config.toml
head_dim = 64
vocab_size = 32768
norm = "layernorm"
norm_place = "pre"
rope_fraction = 1.0
qk_norm = false
attn_scale = 0.125
tie_word_embeddings = false
init_std_up = 0.0482
lr_mult_o = 2.0
lr_head = 0.00774
warmup_steps = 200
schedule = "wsd"
Each number is 500 + 40 x the weight over its row's rms, rounded and kept within 0 to 999. Layers, rows and columns count from 0. Numbers have three digits each. The size before them is the row's rms in percent of the matrix's.

# layer 7 attention output (transposed), 192x192, rms 0.185, rows 187-191, columns 0-95
093:475549536564507419536544589477491505541516487443472514482514441501477440462544508459523473500455547552468495467497562442480545510610509504524477479520572544545420463474518491541463559445516540504580499496442456465511469549544482467433512472487525544502508446486550558553446531488500489488
090:540461513520523505481508492502470444510540541568457456488484496535551423508495591569483533440466537436442554430575494504526497479485541584430501503497505503495473487464521586509513519558464489482522466496508495483532550541477552539509517501475544482402470493506502462412507483438511549454
092:523547486537494476583487479482444455494456516515551464525513566510529514490531496502433539526510541516527492492475487564471510527476423476492502475530539464470468531541541529504476559562500461552426426504566513463476491555461568510465523473540467452439500435514523552544458491464497404474
095:476496525523555438450504499464467501465473499577554430474430458499525482501446526558477483492562526449515493472514470505527548568483543553466574471546514514485569550505470484550556426512471514468415537536447549490521513495534549512522493488516488488502462546528491442484601418447539484570
095:534514462538556485458507511500440518563539438558475503479563449476501502516460438539486531461462483503543442481534459478490538437468490480463531555495490546471467527444467501490524424531461478555499583522522502519520446502576500477539532552506507505516456477540460513453567498441517491563
# layer 7 attention value, 192x192, rms 0.0494, rows 188-191, columns 0-95
089:433527536486512511435481548499494496445544461464489521455627563519495464551572544552492564461469583483427428459496500522511560476459514502466460546508493435508414496451509546524515536542486435555521505495515502538562468563486485510497529379478537451493518429492500521418457487473485412436
089:501484495567495520518554526451484480478482539511513500537511493568474504525484500479515520517455501500495506530444484570517501463502525544449524515506444499448428498549525497492474536467460532499513544515568477515511522509526573516423503473521471491465430472498470537565580539495506447632
087:469515486469533474576521518465423491480482459563513403516481524468520415480550491588548528539492538508545523524479507464492563599550568458485531553461483506457537513519531474574527516546441438569448471553446486442603508479528509514530492456526471513513481521493475456439507475487513469523
086:488468487509472516497512505511443536579532468526501480530516498547470538510467459394577510483524510445571491470529536446475530446538462459426502574473448496469533537566582507555544504532513460483513560551454452476528564520575480545453519527492518522497510451498409554484515519493468499495
# layer 7 MLP gate, 512x192, rms 0.11, rows 0-45, columns 0-95
092:470445520490530472456552471530480514493468523488522474517437405519479567426483514511567531448525522601475469450443504513434484521444494535434511559530527526465506475488484440529547486536488595460542470500501428436457431502484459520482550473492496529508581462503460446455431507545498490494
105:505435470535520492481451507596517515582451510493525466480498490538476547451550520466503465565505511520580504454450507476469475463610512490514492496493511472472492510440535421519482402526571477466481466534537491430496541510471437515477503535544512464522555498512498414515489481526598483556
117:464456452599542477448551501510576523507560516465496463470441561484506399460475522484460528573487470508541554445455477496426459560495403513498533461566486535543512447592444513495529448559514479582538562469495492506492503525467545516448503508494556491467614440484515463536535475545560452527
097:455517539532435450463525550541433512493505513566461483528573484465443454476500484473447416507524532547446480521546496522460465509526473544571536430448524515461585431512526458513536497498522458479541535511495511506487510531453566400506530494480546532468491530536538456516555476544508518543
116:504516499491475548400518510521482435498518479507460513402555462436478532519445502433546479463531565533498537579465489494475506476586490560461497520474435504467478534447530492518510546492513479510494528551549528537551566499509479462449499537551503493505482505407540422483529599526518573484
102:517592420481484508522521512465419518504588466450527541512507473427533483524445573448451548586532503466531521492458484450570506501534524506494573532512478407470396511458565542541459582506494443474511542535542512441514480421529473475476452582583495491476532514465548493481468462495551496593
101:489501481489479491473553546503498530549450469525455506515535473543516535485499597523549534580506529513491490429509495495474490486445509476473453497540507485538511517466460555534523539432541412452487506573509525558530489560464512386484536560516481545532562559477447558475573528457477467534
100:458504467577528464550524482450501569531488541519557446549454465475490510519530476505554414536514573513497494512491571502514585513522556512488471471494544501448524594470526476518521475462495512420528431501484514473455515511483538547432468466461468524493495524516478488479484506444502463476
098:551469529510475518462531474557442511578552544543554540463473532466493517459524581543517453494446390435482516545479513505521499517556494461512518514559569512504511512504489519535491525455467460485474452466429528515453471456496487439488497530491580558518491486452514559429450469537531502512
102:459568496485484523459486504452479569485473473508489468423478534491553448530529460508575486457462513475495530524531462539556548531511501540451495524571481489446546520505573508482560486531458519486504477551548481472460535498471406515511520463482460537501572494454518570460523505479567472565
078:504516513501526489468491486511455419466547462553510484535458515548501402574473499447465438530476515506501492505439532480532464466522466474454491501467483503455480550498523461524502508526454435552442525484493464397497513504487463504554526477446538416451543485519465500491543482458575547532
083:470526537431512530468449569504559448482483538488486522495422499513516477526465474461475496508548528477464513524526461537464447475498428464445544565501466513472476455466514481528470594467425436475533485515457480443614501478563496523509439509521504414446591524491533558461513516528471507523
101:526503452519430517518399574482483456563503489469562470558505533422465461531605458491497483473504591463479523494529509495578511446523502551469563427495545569467492555450496505529498479468450556489477515552479476476597509473489470533488487467484578501494533476502421512477412499469535422482
097:531420456470565468562479520472540529484491495435521490483475542492465505567579533472469504508466467485547460501494519459515464568543566513512453464455606519500458510482499506411500480547443597485522496528590488576581422529521456520467426493531501535536546531554442561438455452462398525496
106:448522448513474470517487563476422521505486493524477497510544467496554480508483521508535427530506512519459517548499490506526427563498551570548496548469544446471512529415602554460511492517551473572441468501477547461430466514516533531512466443506494492506493503473492425493502560469551489544
069:536496500492534506438421496506414530438479449456489506443570515520463467480459458488504529588438406575506464550512515479452542511442479532575510443528507491459542480544515494461498572490482446496480472495514543467543450497517518521478470479533426488488544575478497450411488479482539500531
089:562469478481511477498517482522593487505515529493493445467462498485491514466506475461495480588506516473539523549499477487442529453517478529539540458544424502533514536495473450506530529545500470545408541407495422565491537460517581501450531402444473478462548499519481517601505491512484499468
092:508418570469491510501498461510485495524517559445536451401542505494543477542505526471548523528484479513524501442508486463485527473428397483463551495484536409438488457457514510547467522585585534507478468480448516506551489468530472475489481471541543494505493582531520516607426525533505500544
110:527540468419488414475510521524452524533526532496487473530537469588517494459561457504531451507545459472497592467538486525492586504467510451464437440519444414529538506504456512479510539551540441502451515514497484433513492492510511540521520455564470423490474547499491485475461533483478495527
077:458526497566491542502475496532432478500477479568511455540531574488477515498491525475476573515565527442485510523523542525525511446537523512542529529434497508496491534466530498546563549538529438558534405417488534487454550521514530511580470503431536418494496473546448501455515504510511501507
107:417421408550481503460511545573573555608530455461478474495467506473483478444491466520482511472551593560465477497484439465475474483461518435507530477498502453552509413461571518519538526532486473562503574510511510473505558430496423513492549566483524493495475458460516512461504540545520449443
102:467467571535424504496480514524489568546585528487553544492478526535486591494467465503510535442518522503523479464533541488478499557516476467598417561536512475487461486457483465510517517540508498467553491565488538524529520499490417534462504493474477566561465493488479474451411500569474508638
085:444500517516518541521521462497549457468519483506503520473536514465510541529465518533509468512576431496528503481527529447474483522567518472467509487503537463469554547510454499546499517545433479489574489538494527514447509578450475522456481485520539470486560537489380551580504580555453474462
097:406589451559495426485464571542526457452483398511577493506514547525476510493491572496491454513509549555480506439469505481522523581542470540503471529417536578505540468461521477514527573504538472463449550524501519465504511514425497498495510486494424464482462492488471433499487600452488461548
114:528448500454507449452492545435394470524533519567540466419511442509541547531549547470466554475476459543504509549555452433570530515510497458483496440471481458529452464497515503504487526438490401524516513545511549489490535498445532432537561539514546467470513446509455485500476496437560545508
074:511526475498468520480531495555456546540458484485508459499491536496484428417487455493529480494473495467479527531528451438547449439536455444463552512586559480551503479490582431513488398458461525533514527571510615552433516479592503518475502501459581477436581512503491501582541523525549493555
101:470545439542514444486486530511449469463452491559527427508569588521490564500469553509473475447507442468538475550486461500489440500551462631469543496489519513448438495523553484540524499559614555555568508461514525512486482482445511497471463459506555451475520532515517497540503527509454534502
097:499521526498499486502512513530425528482438504490519504435574584475488566487477503556503490450523510440437522488521500495522469553455575492433530511510518562516561495585526455516486505528476498482534552465513528495436550478515507453448449527499485511498470401525470523449560479540457451549
108:487453467541478541491552462506536468473425422549509503419462516483514473460468514500559529565494525578526491559466512414568551496489538493500469430479423513485536439448528483547518565474515430536451499570526538504509580510559502518492434451523521429482518497569493527521480557477448548573
091:504473482603464509579609419495541445467544503446488473519488467484438460510546481490505478464505491531514447493540426529493523494518487560464489492550530524512544502496507505434499473489475487538537452531501456501456464555440487601529539542541509490529494594481541484438506516459560431420
099:582482513534479516482495461500547500539517470537506489492491511430501468432534523472483545529521503514517497466497556484514543532520509518509496490549411538433517558487488542456565532453503477530610517567530516505526484496514475455464450462525557457465476505464476512512453488565564560466
108:474459447576521520473550489530492456504475526454494491522506577533502491519511445444539522504532511514526536517475446441531487545481458612494487445514553472523533548519420459539482503422456441485496483526408527593507513490555535493495481467509498503490499473479482505469444508567528538612
090:492490460532477533503455516487452543516495476501412496515448487558504473578505519474462495491518457470506480527571552511554563555522491524521548467591512501527510514513431499528520479471470410541587462491500528507526530507530470480495474525510499465509553551527496473594466522502538450504
118:512654535514572463411511553418463517562530527463457500552507420436557473525450518444520557589464471488480430512535455490509524489535419530529529466613498477516484558533461485503465503501548453538474527515526561470498524522505502511504523530481477435454462511530461447486483442470505515493
101:471534529441454419480512532488551500493456527544503527490451508527552451499503484498524412476466474495521515411451461503504557482506522521475444455442496453530572502572554471478554481470474476560489485555471594473475550532500510553438589516465475518441510457537528523559496500454531493472
108:438581465478500485510502532549475481513476451616554490511500485412503537529536450460515446451550530493487472460569419495455498472465505609519506458483539488456533461417471476505545565507509466533479446508464518391410522509559491423507509522544637485494521530492452534472450503496493538518
093:458527408538402496548533487543566485481506452487498507503472446563443481502463493511544548491421531498531479442479513476477528533553496537502497506521524509521433484520524530487523420537495485463537498577476447490531588512439564534558466503551458479473475521503507532437459516594539545466
118:505527435529508460502505498499535414593529497502521504627472544473522453490465572472492523517492482480540499485499493537430520576500457482486510572430568534546472566512479541506500559519490553498530509568452440461533476530574560478542475484486433425488461490490505502483558573488543509465
078:496504489456466497477399454525508474506527491540497379487513540493519476432455464490546498519517541548509471591500459490516450503518505526500478521429507576471484509505444529447512475511524500534497514533530483512504497454447458432551514451482571507542508426483464567565507475428421414583
100:486470427444476480500509502490449480436559504460528489524485530467522475536543575493534422439508550480555514537542486398546501539460573538561494445493438472423550533499497527483425448500506509536469543547490510511479521485442472466472491497481563506541490487541466464540562476501495472529
097:550396503491529507446532526498547522520497471542405504503537527538518571553465506547489489527485498505457475512489446476524441556539469492455492547446555505546486458509497474490538534530465519472494408524454484480569516571516516476410520522398536511510539480536503531473443501522485547501
107:597565537509500578479476453513439493497453463532432541530539548561482504494491509499550486519492482504434458468517529490467511467604488545534483513555494446484465512529434535519491452528462462396518504500466483382539500540422516512484530484490567503542484522486464544498550470574453515514
100:516429472496513522430521435471531479546450464523527472589476512482492555526434513551583516511498625432557543507448462461434414506434518508479451514482480445544502497559510529528502486591531529546528486524475464494575548524476516514421483523471466477535494402519460481477512420504475481466
101:487498489558443541453454407488521507496466519500452507477426478535396490524566522518555442543516473465519524390554584479491556492514529472504485507499453491461489506525473470446479432518463420525426535544513524491501502515423589463493507459533511509475475506505502518554494605457530494482
096:525497509469409538547503480539505527506533544454460510557535539444488586547506487456476521549506537534494450560468485461514448471495495471467412501429543496426517502506513435549519474524423496499494474487552510467464460503572556572588502446532564527583472502534540538498454575484466557452
084:449502556465536482491496456505530514507537496481437568585511478512592433471537456466511511597556421357484588460523526474490456564518454502427466482475486484487494554465493615496476524476543458435485455500481550533484493507534458416484510486544453494495561513444462439488520445512451570509
# layer 7 MLP up, 512x192, rms 0.114, rows 0-44, columns 0-95
098:480465463473532526499492514520536470553506486509556547561516493508524495541507448518464506534484580477507546592541428496574513443526492505598479476456568498531472542487530490373527458532489496478463518494473524463550452528479530453557517560431485442511518522512539462504561458491520506529
099:526508551512443537476545491526527516516455536518426508446501425520510549508537494530566444489512565518536512569536494510524540461485488548456465587463473481522580463478461529567476496474499474560465460498437433504547544449541504548465515527509388458555458492499516481461517487475487458552
109:486499504531520481544462512515466586508493451491473449522589472473477522574478444516496528509456559439520512509555458493520508427544482434469581555476541448524505500494473492511524500472556514594555471572471514434527501505532470452499461527539472440543479446520465542517420504408485559520
102:546454505420483544511506546511420529480494496490511492510525471493501534471471507430567454537491462508526539449536439468528507445528483428550456469543458541486489517517489476538436556466479609518553531509554409558514563489519454544489473531537475535449553455501455520514583537522489481550
108:498469527563468473539437518485560495473489448554520499485493457466434504399541483523447514438529482514529523530560504555525541466468502487523504419456552505562521461508408462469516500500551495533435518580533492492512485535492495450557516465538511480433458496441498461562521546453484451508
094:517517523522530521504552593404476541514504451489488495455498437531536512509468541485505572485484476537491508551529453532415520493539514549527492449551486528483518445527567504515472539484469541539518522470524541475388540497511543523507464529486479448549501543447509553461492445530490567523
099:515483430539564453467484461510522531503496632542522454546507445489479503476509536503519533539522485570543496484436490561456458432489507484501539513567514518586529496475521436486480528511495513483524482516531521476454533465456505459502453573511478494490521487494425546454493538486554452549
106:413499548461482434565539538505508517518470526570523504530501392469502508559532422478511458496529486497435500517526475507539509565504481520511539479495503513498502524527457599516482540472427445441456534452483455541509496486493484518568560491485524416552425434497478502478527579487519442458
099:528442478508521514474526424484453464525525451484488480478464529464438567501533474458475583526508452574476520534478437540468424473506477561543439475484533523475542531490543505541514500483485473561495421506503404463500483540450445522540518502476503500546493565462463519458491506493511402429
104:525401510437489498446510555554526585484484496503440515527512438475446544541409545498538447493503503573521518483528523500521499469455497540495526551583499473559463505418552462515401530448575476455560447438497492454427490518509497476447499484585596494531482526511516455517499471481491554532
084:480496458531509482526512536459504436493488476593470491532468502534504492499515495441411476510509544428537509525498424458508488547512511513494527479507474490536550497519451456484521514518454490496586421524488491413533483534490515487496494527489543493507495399482506500467485486492569544500
088:455467504417491503441415509527547522467473455540498477464544488533501484489501555459512503525476510548522526473431507493501491616497497464510506505526485463485498580480461482494518508532473520553500418486495538476454579500500487438535504517544550571531582494474486408584529479531514556454
092:505523469468532460482561457492542460559504478445536524472587532453565455460381502509500524454498463496476500429581520547519520412461479464472540469477518555506480464487524561461504496538413451539450494567506441477555440474518522524453459451519492536522528544518456564526473513485525457486
103:517519536446489485526507457617474464445427494429469519537528488463568523527506514564532472523445554515503486576532465582423570495501541473469509512459506499443512497575523481432440434436457482479463475513467514462505525563479527489521515500474503511491539500560528451453517452496517522441
103:455445469525499432521519473472516526537479490452456573460485534533526569451518516464421531512493519471513496479559445468464481603452581568476500395514501474489497561543476544542553607502519489452469488521527443547527544513483555480554516537541438541549489482483535530541511523475515461483
075:545527518477544477525526427554542445554440517488495496498516522518515534492523512544529510482450470480543490503494496519570475465566497493482577493517527502466488550414502496483506437438543521596521522543570501489486536545485486476525446504505508489569520447456528566543429488516443481541
104:416475473495453462518466550475448557601456483521480501564483521469583564555459580492530530483518456442450462490546584527499504566497515457528485527496565449471484554527474542539529475489501496436534508579534567455545511545442493477506470533482484548504387497490506478445533478475591521463
097:484568458444508543529506513422516549494525587446536518486532533443556506411529475486504512475538499500486536493428442470435601567504456521474494435556450495509429536485476539493388522504475455515519464533470544517601537525534489496448495502528596503496485532469530533510584522511461447467
101:474483490570494547455498499488609462462540484542481485445443530508460549469467518510569519452487458474546497527542507514512490519449447491574491442498539424455496474482514494507489510512502428439482481495488535497529542581518549440441516483478497575510585509509468426540473466570472505552
083:495517504453473473452430472513486472517556455509418511466501530532472483478480569503560490533494537423562488546537491539477536490435530548527519515500511521427513529458503437475539512515592490504474465448472545542588507524562521436503517489476589448549546455431504485495497529492501473524
099:463421496524446446484530515523513506465483500466561579496474478547525486508565496522428503471555563491436482471481476523506504539480483503452462515479482521451443508514491468557494548493478522553634545530500462499509451487501553527563477551492574443489581457525478537484513464565565431534
099:505438539504471528407503500618449463458500501533504488464498525526541455445520509442488461498533573499496545463478519476437606519462517561479531457508480530482496487532513518405494539496510462508497458563477432527524549554525479526479548503523517490494496532588457448489532492513517448451
093:532444514456453465512516513522499516533464524490448530528439496513476559439501465463475480513397523502525470521459485514568560560513535516488498501498493510507481421480461463499583497471483534499476557525505471512556453467577480549519549538437446492444442471513562433534435425402578516471
111:518512487516451426492493524487479511458566474543493521484551518472538480464483538508509506603519515592490547510525503464452455466477558449494468484533532486457582515507530553482521536494602488452460480552492545489490547490483464449516557520462566525445465456464501440504491510476390432501
096:421478490483457463486498541492428507476479479481455529497570483519500560511520529533517487503506427421518468555461431529489501513479491517534490518438434472528482496527497445552451483533488467486427509527485493556474564505494421472485456523461448487479470465582493514508506512612517463490
080:519507491477485505486534483488520510507550575570513516512520558440550449507499472529485420413466503497552524459521470575507427499470444504520450600573448486514482517537596561435478518557478463573478503540482560538482481560562485474549473536491452504411513484532546533500493481465521507449
110:528556504521442506438481463528501477502544482446489466567518566474549439474483460502501535512485468483500501507505452535441616442505435493479445529546500527527515516388510453522480511491421511455515451525487455497529516446411479532439506473521524530553487494575536551543470538516557496548
097:508488482470455550509498504545541507510476501504486551486435451506455433460560547472463465471457550483515450518499552496441453512484505524465519517593510532483497449537531571536538520475418495526453544522502475581502592490466484493420530530489502443526492510500452411482521488509519539531
108:513473489485402492458476464504515498487470443478530457540572449491535503442557451498562461548541519494507455404531558475533473497504497399474498495566477529486550498500543508530556447519453485458439467539522478535509500487524518523525397524512506474527485576552537459460467510518463421511
096:537445510505513557479512486522492469460449480472483538528558572498506560532464483494445421467559495512537471499468477532495533503510504555537517478501472515467462456494496519516433495512539523444482540500541575471517553436527534547494461496458457484496548476512446455540397577459537441490
112:506507465473478468554485538422453550524503444578563576551488497456521440551439541540510469444487501503465507445513542486554508489489547516435499570504466506584512513502486576540485511507487451568524597541494490500577612532509431469470493503453476520499475483481446501512438488446540518519
103:566506504497494500500494497486515522518466513471501499494590522486525522569467473473520502505433496532539462547585456559543521533523507427549428493444544501542530412439494440565560535484504542506537563441570546422460473483557538511547529514457465465503513595468541535508515462573420470491
095:457459467508551531504544460584517558497548513520502522501509500487443580478518514475544421545433456455556574461495474550424556497433498520530553507459531461454462548426529465520516536544543444515391503495485541437511493468514487552545546527491507492518512581425424577489574527440527486537
116:494493537466504447479507548496451551589537546484500481535456472519520587492503424457437563507480497433493477485498461513578507495462457450507536530490485503563533499602467489470463481508482505480496502500556541462510517431515524518463451518471500469539515566536537458416535524455539490532
095:577522535507491537550496478478413446498530466447428411528474497438455527489550520425463498541518487535498469411418454506551466465449506509516470488504521536525452556485486469532551576457527461487475489525498514562491463465529565601551504466505541490494450465440535605518489556506505532504
105:499460467524433516483619483540570514583537502437536496471505473461550483502516509441515460540504570572490496481488485498487553520524493438504489501522444447439441475564507468489437554533478531536562445510508507468469449433532480481504478500433594467580449561524495527558454558517502564507
098:442523444518422460525514482522471479520521524514504489531455562470460494531495538504408558487478521529486461570487577444409491505500473465512596486468476457603561503600541513463425528484466558520537534405491527476542462474492405534493539563499487467469483535479503477522514533566534462461
112:583528479504529410496551476493472502531534488555504549427418571506516499515497525519526490493516477564484498483451567522418489480450502596469511469501487545485427465552496519508495457473507520522516480505507449493535403556488524487467550518518536545503519504484415493566492498502454490431
099:487543570491482546440504476591492501541465552437520440529488482485501554522487418456536502508520540538463531448547470432445486526434450495515521516536482562485437519475486518538466493409467553523526519447458516416524526528446527580451502540491442523461489527482549494490485476596481522549
112:537473498538487531437453523376461507573504509490471515552493492528511480529485437540461456533460471503516459498512507493489519498438453462448494494434554518509478511541477463459485523559469550508469436500456502526506555446520531516447517516467480514477453500498500545519491526480449540483
097:572451537461609562490505501530507513465486530520461499445447552513493494507490405596506471393472513444439493500496560505505539458505504472432459505564590528533537487463519493509525482502414425452479515452484494477468484484474532462455545456476527547462467481468488515423461494544493533569
103:454517532502492426472465494458547476509506522460499442506527509435517447534528461531492414519505544468535606527450538490565519492514490454464503466456471542412471571498527484523434444505566460523481435471495553493550453458537499506554505518504491501422464384490537511529501533458468499549
098:474507455502481504479507449507558469471495458473528509527494468511541462525392481538472546544483455542497401517442509479480459524567492453504506501501468597461501487507537474591478474469572469478472489440488539446504431469485496442488527477512467502488483560442518569463559538456545503508
098:575537468579499473563499524520520527482491461577520451470548496493508479512526500534558454514543475453531515461558531512552506430507510511484438495507598566500509536507485498504519483532452483469462484508456497484475421455491458520499426461483518486500469502455443581543439503462522455535
097:471543566530524555587495561550514537525481454492509513448488540479487437484444540444575547447438524521491540537410494524426452576534502565489628537475497546530433422472560535424485544488467449561557526511497525440464471500455486513431516513544487510543456463541479444504471500514530474506
# layer 7 MLP down (transposed), 512x192, rms 0.036, rows 0-44, columns 0-95
099:508533504533485518486533551514527502465516471532560530533564494537459500480472504492429529500503526411525484573591514502530589478536490462527479486426537497495538493513510536398447496491479484521465513512510526517567496521505514517479484506423412460446467531473554472514487454545498448487
098:452453489518499496449466492494574505542496362470578462584463480550512520504465419500420490521493544452520422540478512483487530522558469532455470543505473485541505492453512552512500544608553528568454470573436471506562501486496512426492491516459518457415496461489486510492444566511533534481
108:523452517516512488489493518505595556482479482490424518494537500548538491474484500492515550485530502553444490503464508507519536528507513474413513472408511481465486408526527469526510496523396524549487562435512495502508489503562571519498506425556523534519530490481574532520548559565496467490
106:477605564472501524501503539451507465490472485547489467487524494512518513524511506483525502485525548498450458489467548515541522510532553461486496535496506541448502480523486446482495475493514474500485447510534558512449496444513533436477493540512515558510471459455592571520468469445528538507
100:474465528484483395531469570492516559506485522530484482509578560463464495445500485455464522501513427448496486510447508519468496473584532508533503508494462534506423579532554515467445497556494485556501445495517523490562567526477533516490462424481541496491445533474527554452454432488493481444
104:434476428433441425482453508454447566518539473511491562577497470494460447463516503479579446510500535500506520477512469485488493480519506477497485500528550434474470531465513544540494465515579519416484497485543443499463497531532564451526429471541479408436550471519521524506521541429477507527
099:450465516524513529446477515499450506429513512514529543490522518488511493463523525542517511529481524551509492445547466569421563493502424534519515466565535453536542444492552460440504542512505542529518538478456540559531495526523470475426541542551486499485593463481446528482481500584437560498
104:543523560513513486486527588446502484504546438498529548522559489504498418521522427497475508521545495553497468559505435404497519489480429473445489510494450490387532472478442514544487553510525490524456506525432473552567598490449490506439504586476455433502476519577493527490494467459459461529
104:473499506500420483471538491480500541530452507556495520590480470510461508486571462532475557502508420513468485546546520527473524538548514487544537527510499577464533443451537466578553486467480499530510491433533480492458496444520576437499511493519430505464462526499491525463540530503439422521
101:513473518580517485604552557520433451494487470488478544540504498529502434538493473586473556488565596466525514480471493490543467440475498531493425512497499519492506507489529508527438523524523447524551485427457542473503494545449524465453522556516497493455547458453449506512543438529506526504
084:507545468428457498508489463560526448470474537454488513502524502460554560442530489449532533519450537447491482464492590453549475493520470433476502575469491514465497500428466483505524508558488457505477531502482558476568536407472442552546499488524492516614571516497504456529466440544436503556
083:487492529538515459501545486491461457530407592557494459533466487537527533502547487458472478469552478453514483503582502564516498524498512533587443537515467478575438514482513553494429516586510488485428450497428502533470498501473494466484539480465465448388408521451480498454529480477570515512
095:521540459584517557543467538475557510463489447542512478537520501585526536452513545431439477440459489529442486579426455474445491567502503562476487489565472509534501497490547548501471502515496534490510538419508473502448518549521434481490545601460448523519424529445429467502544562513518499492
103:438427459491476487566521438355565546550473541527580458512495496537473557545535520471479492527476539529482461501557471572458521484535528512532470514468532532438442424568469427434501512552493492530495462549474423531514501522478536553509469497518536502562508493540463499437481509472474548460
098:510470537470489528512577498506524516539485482460471569556483503551535456536515464530549483587472465555491520464589459468507546482537485413492496511492486487497459475507454554568474491494502504514421504494467464528466466511479501469485491465481481492477509499476497477537538446498399492467
067:502515441558484503503494574465498558414540453478460513496510466501492440539495515523425553556516562521471556545569523534483515543506552535562481513475463541529538463511495514461475565532469474411477468550457503546531456486498477556542577501500534543410463517475497513445545543485514516452
095:502589529510469474459564551499447534452538487452547551546487505451544484558536507494541479484534519534529578488486486514534523426434491475539405502532493512487510501489477541479480506557488495473496571490558534495503478484414449553472468479503484551451454495539507459420472448473505495470
098:540454572561517463472524484588585463514458502447503434448449476526562544508560545492512532536429509490438513494498478532476483550525419522450518469499525431480418474480427451536462556510526546503422474495493541568565484528496448453455497456497545486511535506523534560551441484508471497468
097:493558474580551507475461523503514525498457513549500528562485546518519476505532482419472480500555495505503514537425452443552485507454436528516516506459504539494482536471480511521451530519466497509458493484419520531495447539508439511552465482502482436544438512466494493531471457538509506482
098:494500499476470530426509432495480503515438467524534479495461543473513477497508556411527469458468507519554504514444487510476455488507449479454555478503525456506530503494531462481515476482454520569539483541533534462513566524529537402545472439511490480470493495603511529470623529468485537528
097:460554536524540429504533541497418469497494560562547558546479462558427565628501441502546407460482445453577560485413498436519519439516483516458498488489481561511502514530536511528425495503451475533479497494522453576442547519482466485496475554485507478526526517483438527528540503462469534452
103:497485501492507524491528500502478419547423510525477491548510433513524447484522467475482426519439433551489550530549451526531513544477453479451579486467517545517508508579490532523429521447530457537465493462516487478532515522489531502533488478530535472441572468543555500505585526553524484435
091:511521448536530498534502563441527512521487455531449526566527482438540495524476500486503542526583515505535554513480500502500531438483550562563541474463524557451494501551513539554385547480464454492456489459458481425516483512481506485486559480468488505545552557483465512484473541525421545445
108:502437450492530458517437585450456482443516460509477476475501566492469458487500506537496523575493494493524494488498486522510490564476550602526449483502489505509578501514459463402567505543614503415496514529459501523513524504379582424537467481532569477496442409488474465493519535529448504566
094:509481477494594500453466461452441442519531489571542565530483478516520487467495502568494500494463485428522520560586458522497479518523513532507495514413442513533500534470492598455576440502516458539536618469526413486448513568519430442475551518478492506473461457471517538505439478525447469442
084:524519489521439541496443518536553472520546471454465520499482590520461516491480544472488402481495474512482474506435456506544431478575554495482547524534582461535503531536514495509565501520481501560567505434480483555470519462439515511530487440535489521566506520413471450570475511559522461536
104:453470495517498514530492412510542409465526526511528509517527525462619532530528431507446581518535551482504454483500518478494505497441454393511494427514495412419517448534468575510477472449496495426519504536486518521533456498520434518459570463508575517549488570509489459499470561539463488560
096:485462484518505516489492507494482578520455519528522452536482497510493485508487422466429490431527556484538511510574470528464551497427517412492489491430587548506532436490532463509542557535496509455500498481497529463508443547477508485494514519544565492522447464460506529443544467536482470494
110:503386538525512517476383505528566460476533440529505498453462475487509448511572500539568449568532566532581546486515451505529535567468484468530466518470446502478546513450427493460520489527488383446508534516494424515514465493472432464533552428509480535491548393559451506492418489511547483571
090:570421510531496399570528528435533486508503430522536500468578485512542528427455416525397491484506531524467520509520526496443540494471514482528544508511452438446468562461527492454467525534514479447458515538477538505547446515477532511496561522470519578456472554490537477497468560492532439498
107:504453559513486458485467542597538516448479452503513474443499472488561478480495515543475526448546480417460520456528531513456470534501482501570517471474542545414527452437468507433549509514544488378520509478478420539459500497532439444508545458450452473496551499602509474506487459477533468581
104:477518552591521504495559482557468465461459469509510507511539477566438544478568469474481503570545463511525576462510488503538493483440443533507501516515485580562554517528472495479474555535462445459488474415558508513521512482457508486512423561521458434540525523463528562523517398522511470499
104:521535487448466502535478524453475445553565482485488509466538439502510478519486493519504512512534536519524443463571558463557483531448509446492498507542467573471409532496531521550493519537510532503518508460423522512470434464452507520545483473554592502556487492542490398480479554519477553453
103:471499526477564489483529456553510448522535537499557488480458483493511512475453459500558592506467472511500517478549434503491477467514510484479451460565527487533462500542452495436480535513584513533522408535453531533424473477520393458468492593492454505445544496492458436520503501473533585586
100:470483465480474463537473475525471512569522523560521447463514566531584527458484532482502521504495503523529505460549426512427570486521497601582485505472530498489492406454504544491434518508534558498458509504601477479426542480481445437465456572504520519494499530475448529488556518489537490478
104:494518481580544495594471479442546459400431535439566482446485477527513587541501529495499580515471489461507544477393509494512387511508477592522562584517525525483501511461534468489482559466496505487521510476542452516554552458576534535476486475472496456533524518523509493497447444462508478458
101:540530469562452440499460472578441496520465533503484491560550490459587536527442441442465533498489525579576549500473464533548473527521551467547527478494448484490450556478503505451465470480521526503455485476478529479490572535567449558474505520515522524527471493463462467512515512490540508503
106:563442425475493496470445497516509454500473498559522541470508496489480470507492533606527417511415448489497516488543450525388441577435492551479487471503486527513599526538411515495505508531490489561509513502486466468511427452496484518471581458505519515555454506530498511534510497441569453430
098:565413495428465444570479502434477600420533426519542507499462492591549503499485455451518516483560476506462515594563498498473554541510482503484496435568436462611511469467507492504490528522480464500514527526485471515440498495508423562447525554490507431490563491498484503418519495440560490530
101:451519512500508503544431494498558493498485512522417534576510525486474489598517504458455517505560450494518515494590583555580487558521464567498511441479526477506551467465484489550529528528470553426509508498481524496573521537566481523473538412505476485578503473446475583502469488446504501521
103:472474555541513551549471472530468535493463528537515433407423521573451418457519477545508489477479466517552499475501463468472464527504529543566520532435513468504523496520544435569501511474515505517523501510455506562511430564517561500460566495493465547494525489485510487459418478517472471478
104:453491501578480481526499549497459463455439585446496512561485485514504520468510555544491451486544475441501527503439570543569512525412518466475499468437432545543489407510456509471560486546493547472564450471552490561535584506513530463551433538536529580535514473494511492555482485494517495454
109:517512473596523493535488476423530424552470474455498503560470468551491511528380491495502502571484555494543497484482486443417442555485517444528445543507543474455540466580507538549387541479515489523518462487474450492561546454440430501463497575412455473522475474447447476480501481492513479471
096:526514469534449463471489507458578489526558544401548517538432532459474464537502458499589482519542505514571461460551568519549450458450502537567425500449442465491451490470450483486549492522528494429511502468531523538441493473508529469497517548574500442513437524510428427516526578480518503426
094:595482541455492511556505498444508566440476532500496557519512470496507484483522554547531464471486505490493487542494481508558482470549536474604492506496436414520520512527457496487532480509471495487452559584466545486498445494547477515461453439452465504534544526516557542508491473450478490477